Part of a small language model's weights: 2 heads of 64.
Each number is 500 + 25 x the weight over its row's rms, rounded and kept within 0 to 999. Layers, rows and columns count from 0. Numbers have three digits each. The size before them is the row's rms in percent of the matrix's.

# up: layer 20 MLP up, 640x160, rms 0.257, rows 406-585, columns 96-127
# down: layer 20 MLP down (transposed), 640x160, rms 0.288, rows 406-585, columns 96-127
up406 105:538500524544511493508518499488488457535479539538486507457498466518493492495481480489539473509515
down406 099:491482508466500462485559533511450550478542492534458520515501550491463517544535537504469512501505
up407 091:510499509509461521539528471534514494478503514491493539514513500502546464458468489533505500461478
down407 087:475524486495495507484488495508527502520544516480520466449538482498477513523516521454518522478501
up408 107:495499474495481456501505468500503509480481519521525478492514519505514441473524523477483517515485
down408 105:501514481503529516524453537489556522516470509515527479537497486457492488528464439493447502525482
up409 112:537525500528529463472527537539474486517513511525523480472516495480490458459510507517522513528521
down409 114:446533509486520496493505492473492445465520481490509472507489499510521490490513458479538503483468
up410 106:488528485485547484535579473478484529504532499518522517508511476458548479505527510534468501515510
down410 103:473525517461487455492520465509507485514496504513482510513542526481498494537534530488522526473528
up411 095:529485533516512472514531519503502471536497514490521514490513491471498497484479489466472518570460
down411 094:496557517522502538499472509525438510497482480519463482488460528488548490524466482497564474459475
up412 106:503533524506502502512509492546491497461495504484512524483480495461467459501490464452511509505528
down412 105:528465512495496461510503467506504515490498536538476487488523453502509510533468543443482500483513
up413 104:456516477526529546488476478513471505454494499459470476501490531538484521503565509483539483535479
down413 104:527487474499516544497498523512471474502570503513474475543465487498498426525458496510487527440488
up414 095:502488470467527472506495449508492465510525491462502492540536544490513529499492496494490467469477
down414 102:510474473484499500504506476497516524500498548501480457478496501505477482491481541496517526491510
up415 109:496520504516431494506481504481525482528536480538539532517523514525467475507504559505515485500525
down415 106:501482479547491490512464543473527485547522476462483470511489506496512472492534483529464489481568
up416 103:498484480516478512471521515498500500479505491522535477470450555523539490543459546430520476542489
down416 103:521522489518532557467494472469527491507530494497482489493483525478483533497470502554456489499525
up417 092:496513481492487484484506462536508504489504491512445496511521446484495532453501511489531450511544
down417 095:545495478512489530518565478500502507512520502475489486495514530480507465469477499509487562507471
up418 098:495522523535495496498549489448496492489546505517445497541550504522491517499500463511511485487506
down418 103:465492504490493536515521463504474476524494475501538499452474512467480505528502485504492493481507
up419 097:519479492506481507449467487465529511479475492551522501456548537498546466555510498484568532509493
down419 096:515523491494512484545519444516505486487541498459495519545540438545460528477509516543495447495503
up420 096:464477487463501472544459478500451525472505494500524529469496511514485508495449457511530566519537
down420 092:518558548524503571434499540487574498547525499512465500517494463502486535450509470462446482513458
up421 096:478526505511497523487496453457451466552499515476517541507485511479538478514462542526476552506467
down421 096:526517480502503541496497457490499533476507525482515525494472498506520540506455447501497509495454
up422 107:512497433507498485550497502501518481496511500489428413513525487486520442516511484516487481545499
down422 114:495517542509491498496486498472491497480523480464538477479539487515506481444486500513542530480501
up423 099:486503511521479518489505497544506534475499491511505497562527526516531473480473572498542487472515
down423 100:475512513471458530510475498528481511512498521452437561506509455504470524488513510513516461486494
up424 102:489493507459515501473502528518529510515521536529460469510507530509505487492500517472523512480506
down424 100:505549517482494459545506508499512495476491466500512544534538533491476524514503517476509513465547
up425 094:541523500506483480539519501485517581505479464440547506486545478503549492505473511507501492477483
down425 096:513503542521503469525505502516489526535487502500535530510493482490538470533522527518505466501462
up426 100:520460454528515479526499564475475506523459498523502516515496541526469473532475533537489491517501
down426 105:557511486500502501497532508524498509482518542482496514471454490511516507496555517517517519485503
up427 096:491494492500468529475473516474529503504515486511524489492494544508490540476553501492534493504523
down427 095:503485507575499496490492480490496469449510518525556465487519510454510497491505460504473488517503
up428 091:460514501507513516484507491510539511475531481488518494520517428507509456503533528467524474455545
down428 092:550494511509568488501482479487454503502499492475525526518485494497502538473480428513491532502508
up429 100:541506539483515466525492492511513533476459498472527485514498507477490491526547508492520452486506
down429 100:479553477500547477498534478502501511542529492506509467474482444475545517494469519503498497465504
up430 104:485515495490499474511494464546532506523555528494542451492529492537505524465485546521552418518502
down430 102:489487501502528541505465489507505510525458492502517478541547503496531508531503485489528539492514
up431 101:491495538483510490459479515501480497468461531477523465487508478506529479459517443486492480489508
down431 104:473520503512518476498562528499501486495455525517505507487490538563542478520505512528493494496459
up432 098:491511517493486478526544452527494515477488513506482510475505512526493548463508510498475516479502
down432 100:494498465488534479480495440494477495524450508501507500523503522521482536512466489541551522481469
up433 096:495512471476488506472504525492494501532516472500511498499516502505466467517532468482527475505490
down433 094:476507495526538506581485517481483502470457501483494518497503493476516514536464517466453446490521
up434 102:490495500487501481492507511542508498520483540465465497520507562556505511509525508482520491518503
down434 105:491495506495490504485501462504554500505504463494468479488502500520468459503497495525517500499516
up435 110:495556490504469498459469530536497482483479484504550513508562490455490504496524508511473479537526
down435 112:504515483497470467446498554531522508496456460507510498507522526518493497476508511469503509511500
up436 100:482486491508527499471512542522488467515546485494553498547469491495506504505517453506514548510530
down436 092:553470537504505510517551468461478513478530491497474457516557486470505428510506508497501530501529
up437 100:512500527512496510512520511483496535480490502522506532519492525480492483527489501485527480456503
down437 096:529487475505473541495447531543509496527505472489507465494467474508511516471495479486511504517472
up438 094:526524491470448522506478476511457492449492500518541459506498512497506487474500510501488508513530
down438 096:471467493488438512495541473504527546489555455467467531486477486537474539519531494489528522484463
up439 098:533459476463518502507494471535522485496544578543489482537501503488532512520538493490485492498498
down439 095:494528510479509452513494476484489509498475503463480552463500512499478515536490485495466520494518
up440 105:543533453520488505480508493466502521515501518524494488484511505464532498505574559499487500530489
down440 103:523503512485539537477499517533459542496495480536492533443486475496486522456493513477493472459502
up441 096:512539521476488487509524501472529500475503487452523490503545471478525507530502516501518465486502
down441 100:496471472485491535521530522488478508522538476494475465482505492524413457479454479509480531467494
up442 099:493442517509460511515541507508503514479469505490478514495473507484557467510486547478519508496498
down442 102:508482504457489492494460556525496506472454517526501461494500491492537516510556525496486504532497
up443 107:499496492541480496536508504467458538499454507531529475478465487495516488437536481510560436507494
down443 109:482446510544507476485455464557510527478501499486473490478479502478509502519491493505497529521502
up444 098:521502458481513493506499417454490512473521490525485520491532506535525430530490522453482492471545
down444 096:501523462512481508492525497489465464519482517532561478497464520488461550495469517502474522485496
up445 100:523466473526548529514486498519515483457513491510494502480507525495500474467474503511475526514497
down445 098:460492515504515489503499504489525548504498468486455488505480503494499485479532517503559548482497
up446 097:516490480529515491480456490501474516512504490530493506445531494498447532467482532498495528518505
down446 103:536544539555490461477517509520505506516503532505524473477521482500501497504511474534496526488493
up447 099:510497502482443475480500510506461548508515473450488504532529437479505457470493527512489517459505
down447 097:492507514552484472502521467508496494513481531529528512473530502502543495526504496481492485490530
up448 105:511547516494499518531504527484453512525474487522504498497511478485490483502471485484482549465473
down448 108:520500473498496531498505471495490519518467513447497447539462484499478503493502504490513481570458
up449 105:515464530488512558515491535500515546495500512504544529494503512505501464519495490535507487535498
down449 106:486480499466470535505498484470490512483528493472493494484476526499481495493530483503516525483500
up450 120:501488503546521462509559535465535478516519552515485489523495498510542519494515526491540522484538
down450 123:458495475458491473504535485508504478500474490546509533485524534465493475469525505507564514519535
up451 098:468538451499463537468490452505476529485502485480491517501488459462467498460455495504481526472499
down451 098:547507485545491477506528483504529482500477480486489469521534524557511534513526458518486452520501
up452 100:504490500486490493510461547520480497514468470497510510502525551490573508540469505502487511538533
down452 104:540556462490492521493564488484456508531522468512485506512503502515505486516522464528466504476465
up453 091:488515475514494471544465499468509510493461509513492538493497504494488525504506536502507527513479
down453 094:467476508492493536472468524513459538519555509498504487496469503451509492509475510469500506496491
up454 102:510496512530528510518488455527477480511484510475494476512490503513532499528470486482500493556509
down454 104:477466551477526470507478474501481518519518490537501505479484532512508459503525500506527498526466
up455 107:467500456482458453493456500531497493524474497530492471502518483452522545525514505497504494490488
down455 101:473465495510492526482481470500505460511457563439512477537532509466561499494466464524508523490521
up456 097:516504491546515490475547494478493493516545465521468495523471519491523491485529454545536519498490
down456 090:500502501483494507514497480499505540533489554486557497535500458488531522499503536512485513505460
up457 095:517527525534479484442521482490483538507461512499576492516505532486516478491477483492465494535515
down457 089:501452513488497501502466512497535478501518448491465524488468499514491480490492558515472513534498
up458 101:499481479497477516530474504543500511463517519482543495457490596481493465508500504510522512442490
down458 095:487518470540532488492519483532492494513505468461500529507489517475476509505465478545508557481484
up459 096:486493482503514500495513503450543475475503534530535504499526507476531479455484517511548485516465
down459 103:482474523522497477475480566526542501524499498482520484481488494519518489562502524507535547484518
up460 094:530472533485482532527496488485487521497479495461503522497490523543469498488478482447505503554525
down460 102:502513521490488502489454523468482483524492481460488533539544461500462522558527485469506470469488
up461 090:508497531495481507455485509519464487487521479514498493492499540524516495513535520508509496499500
down461 091:514523489467486527559491502526492484465461499507503484475483540476462524556527478488461517475445
up462 096:499528474513487506500498511526497522443550486474525485491481548490473430476474459505508558504524
down462 093:519515507484466554514518490501526542463510520543558499491495515495480468517505501532526485500503
up463 108:476543502503518498528509470484540523484485484546534522514523506533502510486540433471490478464450
down463 112:475510507492494525525566463489533535492518525523477483477489561511495514467505498462507506520517
up464 094:532525484502487479506520487522531491484539527545527487499545517520544484499509523519476443465509
down464 096:503496500505458472487479476484476469474505497503484491503500454503498518525533501503516522498524
up465 096:499494542487503486517498511505513495503461498531528515472532542534486450500541479530486474493527
down465 098:534508519469491484490539459526508500510472485511515550511524489518487509554501531471509503514492
up466 102:492452521517513468494459459508507531478505490514455510520489471523526449479477477535507521498512
down466 100:535511483491477506499465495501521519477465493481479521507550495512477539494453499496513477492479
up467 098:483525481496508506501521521523489532463491508531458530529501509472456460472496527508546494510519
down467 095:542482500488491493509509516491532486487474503518506544511521502475540543483505502512504479541457
up468 098:503494500473484515474500554499547475499507447507525448487473582500490472515482497512490495471501
down468 097:494539477512518495516528524481506483478479526485487518492493484525497495432506540509448488485518
up469 102:494506495529508510465456457530488506505475479510523494515526504498490511481480496508473486479533
down469 097:463502538504510464498513523489516499525489465514518465507497489495525502472517520505474475502558
up470 097:549544516523519519476519497488503496521477525546493510517508462500494513507471496511523522515465
down470 098:503505474505551495512533481556502539526494488524523492475476499487480510549477467487500491479488
up471 103:499516500545556503521485493457512515487448512486523492535532498496521504497503512474524530526501
down471 095:507501520430501520498490489487454519532537476495494452478486529475464515520477469472496479484515
up472 096:513500446478524577510551453505495545486524506516530485472491477456494481467523495521526492514444
down472 102:472477499508485501507473439514507474528456514490501491505527498532492559493480476509495465481496
up473 096:472504507484492495494461500514474488521486504539543473513515465520531478464563484477444488461518
down473 093:473547525512509519556480538536487523514487529538504472502525481491513483486508480512495515507514
up474 105:537515525506528518508517471483439485506443534555485506510465522536528489518491449473512483474560
down474 103:502498480483477483454429506484488518481498480492498536496521521534510490492491550509519548551513
up475 094:496519504521526478491495434497490507528525467477548471472496474533514468467495512455520477481528
down475 091:518501470479541492421472491503514488507464510482492490502503511467486495509476514475484520506542
up476 103:476520549486467470507496541513495512542490509463506533518510535479542531473455522510493528482529
down476 105:510467521503572500465507529481515462531487487477503459511506515478524496459512511487474516485517
up477 094:514542519489445502515492513485508543470505491483502497510520539467531467522551510480518501499521
down477 094:467489518517523480473501504492464495507495535501533481474528516522496532483505440479513496534534
up478 096:537483486513490527501480466514514551501499520502499504457553495472487504514514471478545480543503
down478 092:491502501478463520481487480502481469553482485515491488491487493575536534492479493495503471510529
up479 091:512506506536482512502481453491485493547492510523513530516478514479533513490496495530474506491492
down479 086:485506500461475488525525391506512501466478502460537495453511501499510452464512456501513507506501
up480 095:489545512532491462536527511480545461505484528507522486567533460512524495492467510501510466477499
down480 106:507492533477500532477491528501479484486530529581456448494470459479460472527552538481512523476535
up481 098:485530504492521499545513513536499459494470600507496494478545490501542488541502475510540454472479
down481 095:525473515521477467522540493498522486518503455500498484517448469487511466510508515517511499502501
up482 105:531508481487534503437510488489483527519511533496522526522527482501493510534484549436462471499490
down482 088:455514498471505491496520474461532488520546475474494517483485491483525517528499530494554490485445
up483 099:482482526507474511520550511450490527477492522522480523488489509476495520525494521461502506510516
down483 098:503515512469566457554492456505498479519487520493489476460497532498483484509478472472469503476505
up484 092:461482491508505522504519490485488566522512488548496495526482508530475520507486485515525501509547
down484 092:499506515514479473500490487460508451485485455479506481496514470494548513472494520483490477466493
up485 093:525480504512497489466474536515518504529509459497512477478516507533500526529502442493515500537506
down485 088:501531509479485508516495526528481441479490489521469532511529537500521510535516519525474532519525
up486 116:535518508492461535574523469484472456520508498463476494436530545437503501488477494511501546483492
down486 101:517457516490539514529514467506462505521526488504518506475548525525513482530479530492518503479523
up487 095:510486498526498485487465479484465526492468530481515556508523526511551541529504501502465467510494
down487 096:504572542526512534515501528513503496520452450444472532539500483487485489514498517481475506491537
up488 104:494542524505447515538467510481490486494485469488519517509476505502492482515462494473519512492511
down488 099:516509517498489490517502498516484472503544518521493486513468515534485473535524527488536526512531
up489 099:453487504486506471463551472480464545525493529492515541558507516507495521491502477529501496495509
down489 102:497550518522459508478485510478476471469502514532509506492532537515497471492501500510497487547494
up490 103:465520524452523491482555491468499519489525491529493491478525505542575489520475474502517493477514
down490 102:475518534512442498488490481507462485525520485510498478521473514492489478519517489516537493469478
up491 096:498480531509503504505502529494429486517496508490542479465519484543491507487507558535490513520475
down491 098:494481494510485531512459491508488508447447532468469467558451501501489463501488507519532533498508
up492 093:518527538508499494497489485479478522492505511526511519502528538498520472501512519515488492467532
down492 089:489481493495485482490535484513504467513497524479523469484478510511503518505491448476523520505495
up493 101:517561488477534505491511501512499489510471487514497508508525483492513540488519488506474557492514
down493 101:536465477513518488519526536522531511486548509504503489544473474530526475477509464543462459479486
up494 091:505503491498527464508477519465466494501558505492476485520517506497453501493513487515511483490517
down494 095:476516487505503485502523491509470488511504508456503513547420471530512521504519504460511454475477
up495 096:519528490474492513521478517480473527498533509461472484478491465503511464502504497540498474504488
down495 102:522526515511498515463544501532472526537493479516470524495521514484476506466469498505477520438521
up496 106:492529475527483450482482491523539485489494499526546499477486555530480500502450477477494508517461
down496 104:522491502502448471505498518530453491553511481530493521516518516475490542519533496506524506488529
up497 099:509508538511458532522491475530477522556533532484503490509515490506497481507494519533501533495510
down497 101:519506494516497528517488458484470502535490516489507478495521531498477522508493489476515518504501
up498 101:536501478526511485519512465477494517522503478495488492487516490497531475487542498490521481503511
down498 106:503473449532521486474514523513492527447515517492540517487506523463491514491478518487521497493488
up499 096:502521491517474519504513543505503521523493465503498464475522483480524453501484546550483490506499
down499 102:511567501476512487507478524496471458487505515495471490479506504487505537500535534494508517506495
up500 100:504482538530544513535520461530507442554501486481495507501509532488507468504509487516506488522519
down500 099:514494500533524511489459540501557477503487466529517503559506479491490519468493507509514482554467
up501 101:481565507496491487489472518493515540516505447517488515485514489491483504534498537510503476482494
down501 099:487450491503525497550514480521501457474503545501510528504491555521482449484531511494482523505486
up502 099:541509496442489493524517474488509547482519538478540517519515515510503508512518506528504467503500
down502 096:496503483501539529473501533548459465511518485521507499520482500486496534484517482487470503514498
up503 117:496522527434500513511475517517463477466508514530552484502500518497494464510519498518537504501516
down503 111:476516574512515538482517512485521473471477506499481500504530486529517512520542466541523477473489
up504 102:520494497497431488540476508534561444492545522494510546560490521522489458528497551527487484532489
down504 105:508490516524470486510476545538550508476514512513520513510508523481512478500523497525490527519459
up505 099:463520499530490478493481532523474535499490522508520477482492500492478497517499502496490484559507
down505 104:572467519513483522519501489514504478478513528463505519505519489501504507511489491515539503496496
up506 133:491513511491515476495520506476457462515496482467520488514509477526504460490491544516502493538496
down506 102:530509508463483516506533553499473475500481516516498487473538485527535513520469503511518471525508
up507 102:502530525486496515524461522489481506511522493527480484488466517506522513485478457501501485466489
down507 096:532462497488516514497505567496517497517467514501493548526530505489561473519507493538501507546533
up508 100:481471507474511465504520492506488509472480505524510487526480500558526536491515501492514561492561
down508 090:514531482520503479494500495475454475494535519486502528501500488500530540472497515448525488498473
up509 098:510519511499506484522501481520526456524547503501507451444465440473512497506515489505504491528507
down509 102:465473499510489492516477484441511498526478517527480535526493498513486515495501509470479516457492
up510 103:507484497497523464458524470474508488472512532521499495487519531498480475528490466522484486514502
down510 106:519505491551456525492502431505512522519525464484474487487500478485506549521518492445481500509529
up511 092:499507494513480474498516520497463531492491505533497522516514511555475468480477504495498514525495
down511 097:509519488470500519513496452505516461524500569506515472484497477539521514520544501478538466494495
up512 099:533504472487476509502520498527500464576532514495486479509523483515483519518523516485501460536491
down512 096:487526544464494511487458482458486526492495519534544509544428534497507516497492463502473508471536
up513 106:497529497496535483456504479505504488561526552485513521502501478471494491488514444529408563486489
down513 106:474493512498512487535479466542511479488494515481494514486468512468477490474507498483482551546482
up514 098:515469471479481502513493506506531497469503500521541517510456492470495470513474459500477517498544
down514 099:519512489484505485519496490480489508472492550530478503493524497498493532494522507488495477486486
up515 095:502502446492486520506500473532482498530491522529478502499534504535498484527518471488446465506478
down515 095:481507550524512465489517496490532517467506465487528485528512481492475561510479490520498489464498
up516 093:521511469472514490523466499530511476480532529422554508512517533483508493497487511471500487484493
down516 097:496447467485488486471504506497512515513465504537499493548533516500538519491555457495511508470492
up517 103:489537463513540535475517519502486495489479502424505483530523491511492475483509453465513509522485
down517 095:502498496529495535505481487524467490504529488540497464508542503506534521519481504481579469512525
up518 111:519456545469531485453542513498503503530528482495513504511533493502462503508489480504509496579521
down518 104:506490508518500496491503545502484512521532522462549509476472495464503509459462483460572517513470
up519 100:504489517459515496525496510486505498507514540502481472538490525503476492493496496481527474545471
down519 099:498509472492552538507475523518504525444528482466511503543508532495525551537499463483551442499477
up520 105:486537505516430523469437524499493508469540467515528503553475522535457500486540515520543487567510
down520 098:532495496473516532526505548505476509538509495488524529518496487505490521507504463507484493546492
up521 095:491509497498510502504476517470521534430524523503499472513474500506532455472521472496526511502505
down521 090:485469519442504507516518522511498491468500538478513459491552483507478498493502517450488480474505
up522 100:476496535491485506552557450499480458503479472504478492433547491470480484511492487474482535480513
down522 096:478518488517505523457463507505528477453484503506501461557469493514525501500511530513480480510539
up523 100:504558522492479506501522510510469485506524487518522462483513532524498526517539505486496525472481
down523 106:486502502512521519519487516492550502512471495512438482532503580493497453491476500510506510568490
up524 099:481478500452463500518522480521560504544512560519489495514551495515502500511499503497514471524546
down524 094:490496484557503532519535468514519477450534492510494488505466487523521496475547506536471501532467
up525 106:451513528483490527531478510490483505491504504473506490452522532535534491486482491520539504506517
down525 092:511478519515494502499504537489476499472528459506495529507455482466511483496468487486505498530500
up526 095:496511550480511561497500526494508501523498552523462521506530505484480455533485469493487532479505
down526 089:474503522528507534479454500508460490543516471518516529505493488480572497486513510502503491523497
up527 101:496497515540509542463465508486505485489499496467503481518533491483469454541507524517513524497531
down527 106:521471509492487465484505531513514501511543481515511489463465512486513529446501500504517455529497
up528 100:451422504479483501473479500518490492475488503525528471506503445489482506491513527491508501543534
down528 104:482496505526508538534505507506525493531459522524508499456485502473479540509479499534489505468511
up529 099:524513473512545503507501524519476483466494543518512530479500495493509449511526543483468508557495
down529 096:510492492517475509493473478436509521466479511466471528508490523588482490490499487457536503528485
up530 094:518510508464464501489513503514522510509495506531481530506477499472494490486502515530478511511474
down530 089:502469484480499513498481525513518491450511521526525465493476522474502481550475481498508502508505
up531 093:525516549504474495505552506497513475498501494533479499523520464511542492496474520512517482505500
down531 096:506492470506528487515518494531487551488517536512492471544484490510480499512485503527463515459485
up532 103:544477499509423469502498498490500484495506492514536462479484526506530509521445521502515475493502
down532 113:437515527516510442546481529483499468525508484478549523506505527517475557507484501485502490493483
up533 098:509487486501479488506526534492481493530477528493492491443512534497544501509490534495499525467519
down533 102:460530520487524518502530515529518498478513510509495478484508512472511504505487546489487470512471
up534 096:528509477514506460486481499511524488512494522513499471505487512475525493494506498537513503491502
down534 104:496493546535497526503461537522541531468467503494499464504500438486510490487514519491519504512464
up535 092:486504550512530525524499476529511477536492536489473475467461484500503506465497513519474516496491
down535 095:476502488535480505525495471538456456477466499515532471487486500485465488535516481491523497499484
up536 098:526518525502506482516458465450488506457495478440495485538489513483531514493475501525501496476478
down536 103:497524452515479472478513503499524526513460526442486467544469452540478479513503503468511536522480
up537 096:475527490514476457505474479509461456496518510430510478478560467526507491477512508473502513484495
down537 097:527454500518510484466479521517484494482500549503481513513498522475486503541511544502514486517514
up538 101:481502492482524523502511487462511522564513494492531454505551508475504506473482501516484544508500
down538 105:522535498552503501473482492488496485489484471558462502458508526540523495485540499458478513516500
up539 105:504471544470521500503469527494506539484531518553521501483462545520493478469506502517508482486489
down539 101:528522471535516521465501499510474491534480509465474542544532464486486526550517525509512538507503
up540 093:473512483529514579483538527486491464499466469491492516524515497545546472490503504494473506488536
down540 095:498470510495534500455482465516466504491512480476531484487520486515562483533488552480516473501460
up541 097:513498465505472477523513497453528504533521490509492518499539513526493468489524525503506517499495
down541 099:474481508529507514491490509481494527487510468474519497517452489494517501511451534465501489563478
up542 095:454450492503521488526535549492499507490479494490447493514519508470486454478520514473505527490506
down542 098:479469552532486531485475528485526517508480481470499499478519478504460469509491476547468462498466
up543 104:529516504508502485486458514522464528486463516520527494530458494517487448475462508497510522481510
down543 106:483529507504476515515498534508476448495473536529497518521514463551528534485500481500488478436502
up544 100:509486504462539493474485517502476486543499514502522483487471542511514486494517456533483480558490
down544 099:463465507475484496492529482536539531499527482496542472511508459480480483484479533460521486522481
up545 114:512533473495455435497533481509495501492496482538499476534516531525514475495531520530513500476501
down545 111:488461525497519484485416521486530543500513460483456518495520501509522496506475504502495519499485
up546 101:539534467518516480541476496468504509463513546515516474520525485453530486463522471523550520537537
down546 099:481499515466535517518493479499495521554484486518502495474496537498470480481485487494495493470483
up547 100:524495519493516506495459458468475532505468481453508509470509478523511472535495489523515530508499
down547 096:486542523489488490476486524542501510580513476530501526521502481501559505539472471513455532451466
up548 100:492495501546516447523507486533488575506499489459512502445539491494443515489523491533548456506525
down548 099:535474481503469466491467528455485448491495470490493473527544453468514501471489498500458493478461
up549 098:502475514465468484489483482467516471517505556495520505520500533489493482510521483453503530500544
down549 093:550477475498496500511518483562508509468494477530472496506497504487483473504442551556495503487476
up550 100:480491523471476463527502489512475515468532493555477503483507522489523432491531528496528513510500
down550 096:538502502458503535466525456513457445465526488465525470511499510505464499504491516510472458516516
up551 098:459451498512537520497459499468468472510505542482476496551508505514501488532498478477495517469556
down551 105:495499490492480458509514511474513557527450484446496488526500546579477501521502480516546486542473
up552 095:502493489485473514505538515507530513486446561464466512498485538497510502451495531517460551489499
down552 106:483479501448549473510527504530465458463517448506524496476483504450555523498503487497507454496526
up553 102:493505537495471486498496502536521504497567509500488484482504525486490496449564517522500492488466
down553 101:512461485514504545540495501503492507494495524489501535506455524514531474501467497463454512503499
up554 102:494480481454511484464477481490499499530506531478522447517505490521505499544529507459537498515487
down554 100:516490484528500514487519466531501479475504518525430556495527529464485510501466517474470495501508
up555 102:510508500489510497495509477488528496490515503508506421502464529505534511503507484525498515502486
down555 108:490512478486524484560514523505472544475510433491530541484522473479461496521470505520479544521525
up556 106:491515495495484434493455507455441465501504494477510473491541535485529516472491474520484458518507
down556 105:502488508485529489482481508506472526519517521532450492466509535496517452502488464471504495482414
up557 097:492509509502493461513552516505498467531508528504508457530545508492505457492511506529518519499503
down557 102:494506508465542471498477458461468480499510525506468510514499524489472532532487497483499511511484
up558 101:478492503460513486493500471460434548494499469520482481508503517497454495445544465515461462535513
down558 101:493510446489514500493468511453488507497508514514429492514496539505514489479455496492499529465519
up559 098:505529482533505492456538503521515474492555528450511494521510488502515462503509514521506509539485
down559 100:447502474492519510483479476545486534485507553502482487529517534500491517514460471447509489469468
up560 098:527496490498480481503479459500494471486469448495528514484485452475509533473463489536549482522468
down560 099:502459484467507481493521489477526488513509517460478487498520509474523487485462502491480505475484
up561 099:441537505463507522518506519480527518504563514471560526493477508466476537536467522508504485495508
down561 108:507446485518497490550556487491507527467519513509485490499476497514515544507502510535505507482466
up562 096:514472512478541496502476509530456499504488528499477489482497492455492503482489489520504540507520
down562 091:505481500504504487509489477498536554439536483503494508464488514479471499513510470495534511481499
up563 097:524517476506530535496464500497463433508544528500441510464508502508527489510531477516496534503483
down563 098:500527559474459509505529464526505494468505453508512490546513507442495523509523449505481502498496
up564 100:525447512530501502498533502481535474499541477500512450512548513477524489524513570496492482511517
down564 095:506500500549520455516516550476522514476474516497531505498515517485502478514462468508485529496496
up565 095:465508499525546490477479523527515486516508527514447482496497493486519508533504489481509482511483
down565 099:484489511519463504451466532499467527489435537486489516531508494524500514519511473490478523468452
up566 101:520532464475491461512480501525488505489495494536512478526493485526491478496535478471501537517454
down566 094:486507481468487497505513500515490498489475516497485485487458518481495489536531451450493524495476
up567 103:456466540512475511539479520532470505512506472489502484502532472509487513534524477504522510473497
down567 102:490539500469490524519514515457442495514492519464534505459523480464506501535511520491498555549521
up568 099:524454497551520509488475497474464482545508487558488498494506519480482478526485505490485455473516
down568 097:467473498468553459536518480544500521529534519497534535532493524479523484487508492480501530505497
up569 107:467504527517495496507519516517493487485539500478466499511534487505493502470504490511509482480516
down569 112:485504469475516496505493504511502476457500561488491478496517507518507551517493490494449518473501
up570 097:506518538496486524521457485543506495505504519537476508475512541476502442505529529512526497518516
down570 094:514503463500572466553503515536458544488504470466524483527512501482462521517481499475507510469505
up571 105:500476520524512507511479481453512489475497477511517535493455465461520479467470517497551516497501
down571 110:516525482502492492533502503525539511524497535521503515500483493466511527471508499490483491488495
up572 102:487510482470494499515512522474458569516535484494475508495488443521516531526545531515576538504476
down572 089:507500481561494523517492508527559476479512527507457528513501490481475552498493494531497448487517
up573 098:522471537473474498507522481525495560475519532466509487494500512502505540478506459529510504525531
down573 106:515477511531531525505461507513464513498532531485504465480535467535489507499483523511455497483491
up574 099:521501470526511496462525503513526512553533476533493512472472518511534455447562467495494507488510
down574 095:529483491502482471492553505480462473526495504498481512507534530501492453513499518461510444502484
up575 101:484493476515497505519492449511532499457488487550522511545523484536508523506456481475514485432505
down575 110:534494497503510485506497474463466520532462517497493499522465486505465543491506518549482498510455
up576 100:486512447535519449529533517510526457548496494480493496524512497551471489478511492530512486518492
down576 104:486518524512498544491519490495508507520520506495547497482529508511499533474493555534492506462521
up577 090:534476472524543465571435498460522478507497509477505509502543499475484488508450554484508449517482
down577 092:472534549528515528454511572453473525535480531531504546484454524528534489509453487485483504514509
up578 103:526525484461482508505516503515530475477513503539518539490534527521511494480469532478433522542538
down578 096:468527485497460510492510467522534504473533485511521482487464498487512508473494479511540444471471
up579 102:493502521461491482494455490462495476428509523509510465507463514510513508512451529508498505510519
down579 107:528468493486468484517492487503521459497479521448494451435519528535545485519503546485456493471518
up580 095:506535459504520498532510512497501451497480505496516480481511501485493514541527519526477517493496
down580 099:554506508511479533487504498499472508498472504463464490485504529479477541525527477493549542515481
up581 100:545461516497483483506497489502474465524488539531549488513520478473512483482541440499513485528472
down581 099:465512486493558504499481495522487513481521493478500525460494480501519530457448500483408503503550
up582 097:502478547567459520533430505502489511540519501493429505512491460496521477520476537490504517521476
down582 099:501538464490474519477522528466523498464516508482432490505515470528522543498520512509483535480523
up583 114:532569503476512510470502480519492467487507504522509479469508548501500528499484507512471518475522
down583 118:495502476449452507524520504519503517520460554497509492460519443470481505481498486537499470545500
up584 097:526475543493510475462471493429477477549538504505501473543481536501482484472494502558492496488511
down584 105:537484496479435487469482477557493495558498522491528510482485522480540474497533486508496524541483
up585 086:477485468526495499492527504526464494461487498487485535515504472496501496474482538533486537475504
down585 087:474501510489501458499509497516526540504473503534470509485492452521476503549496472499476508494479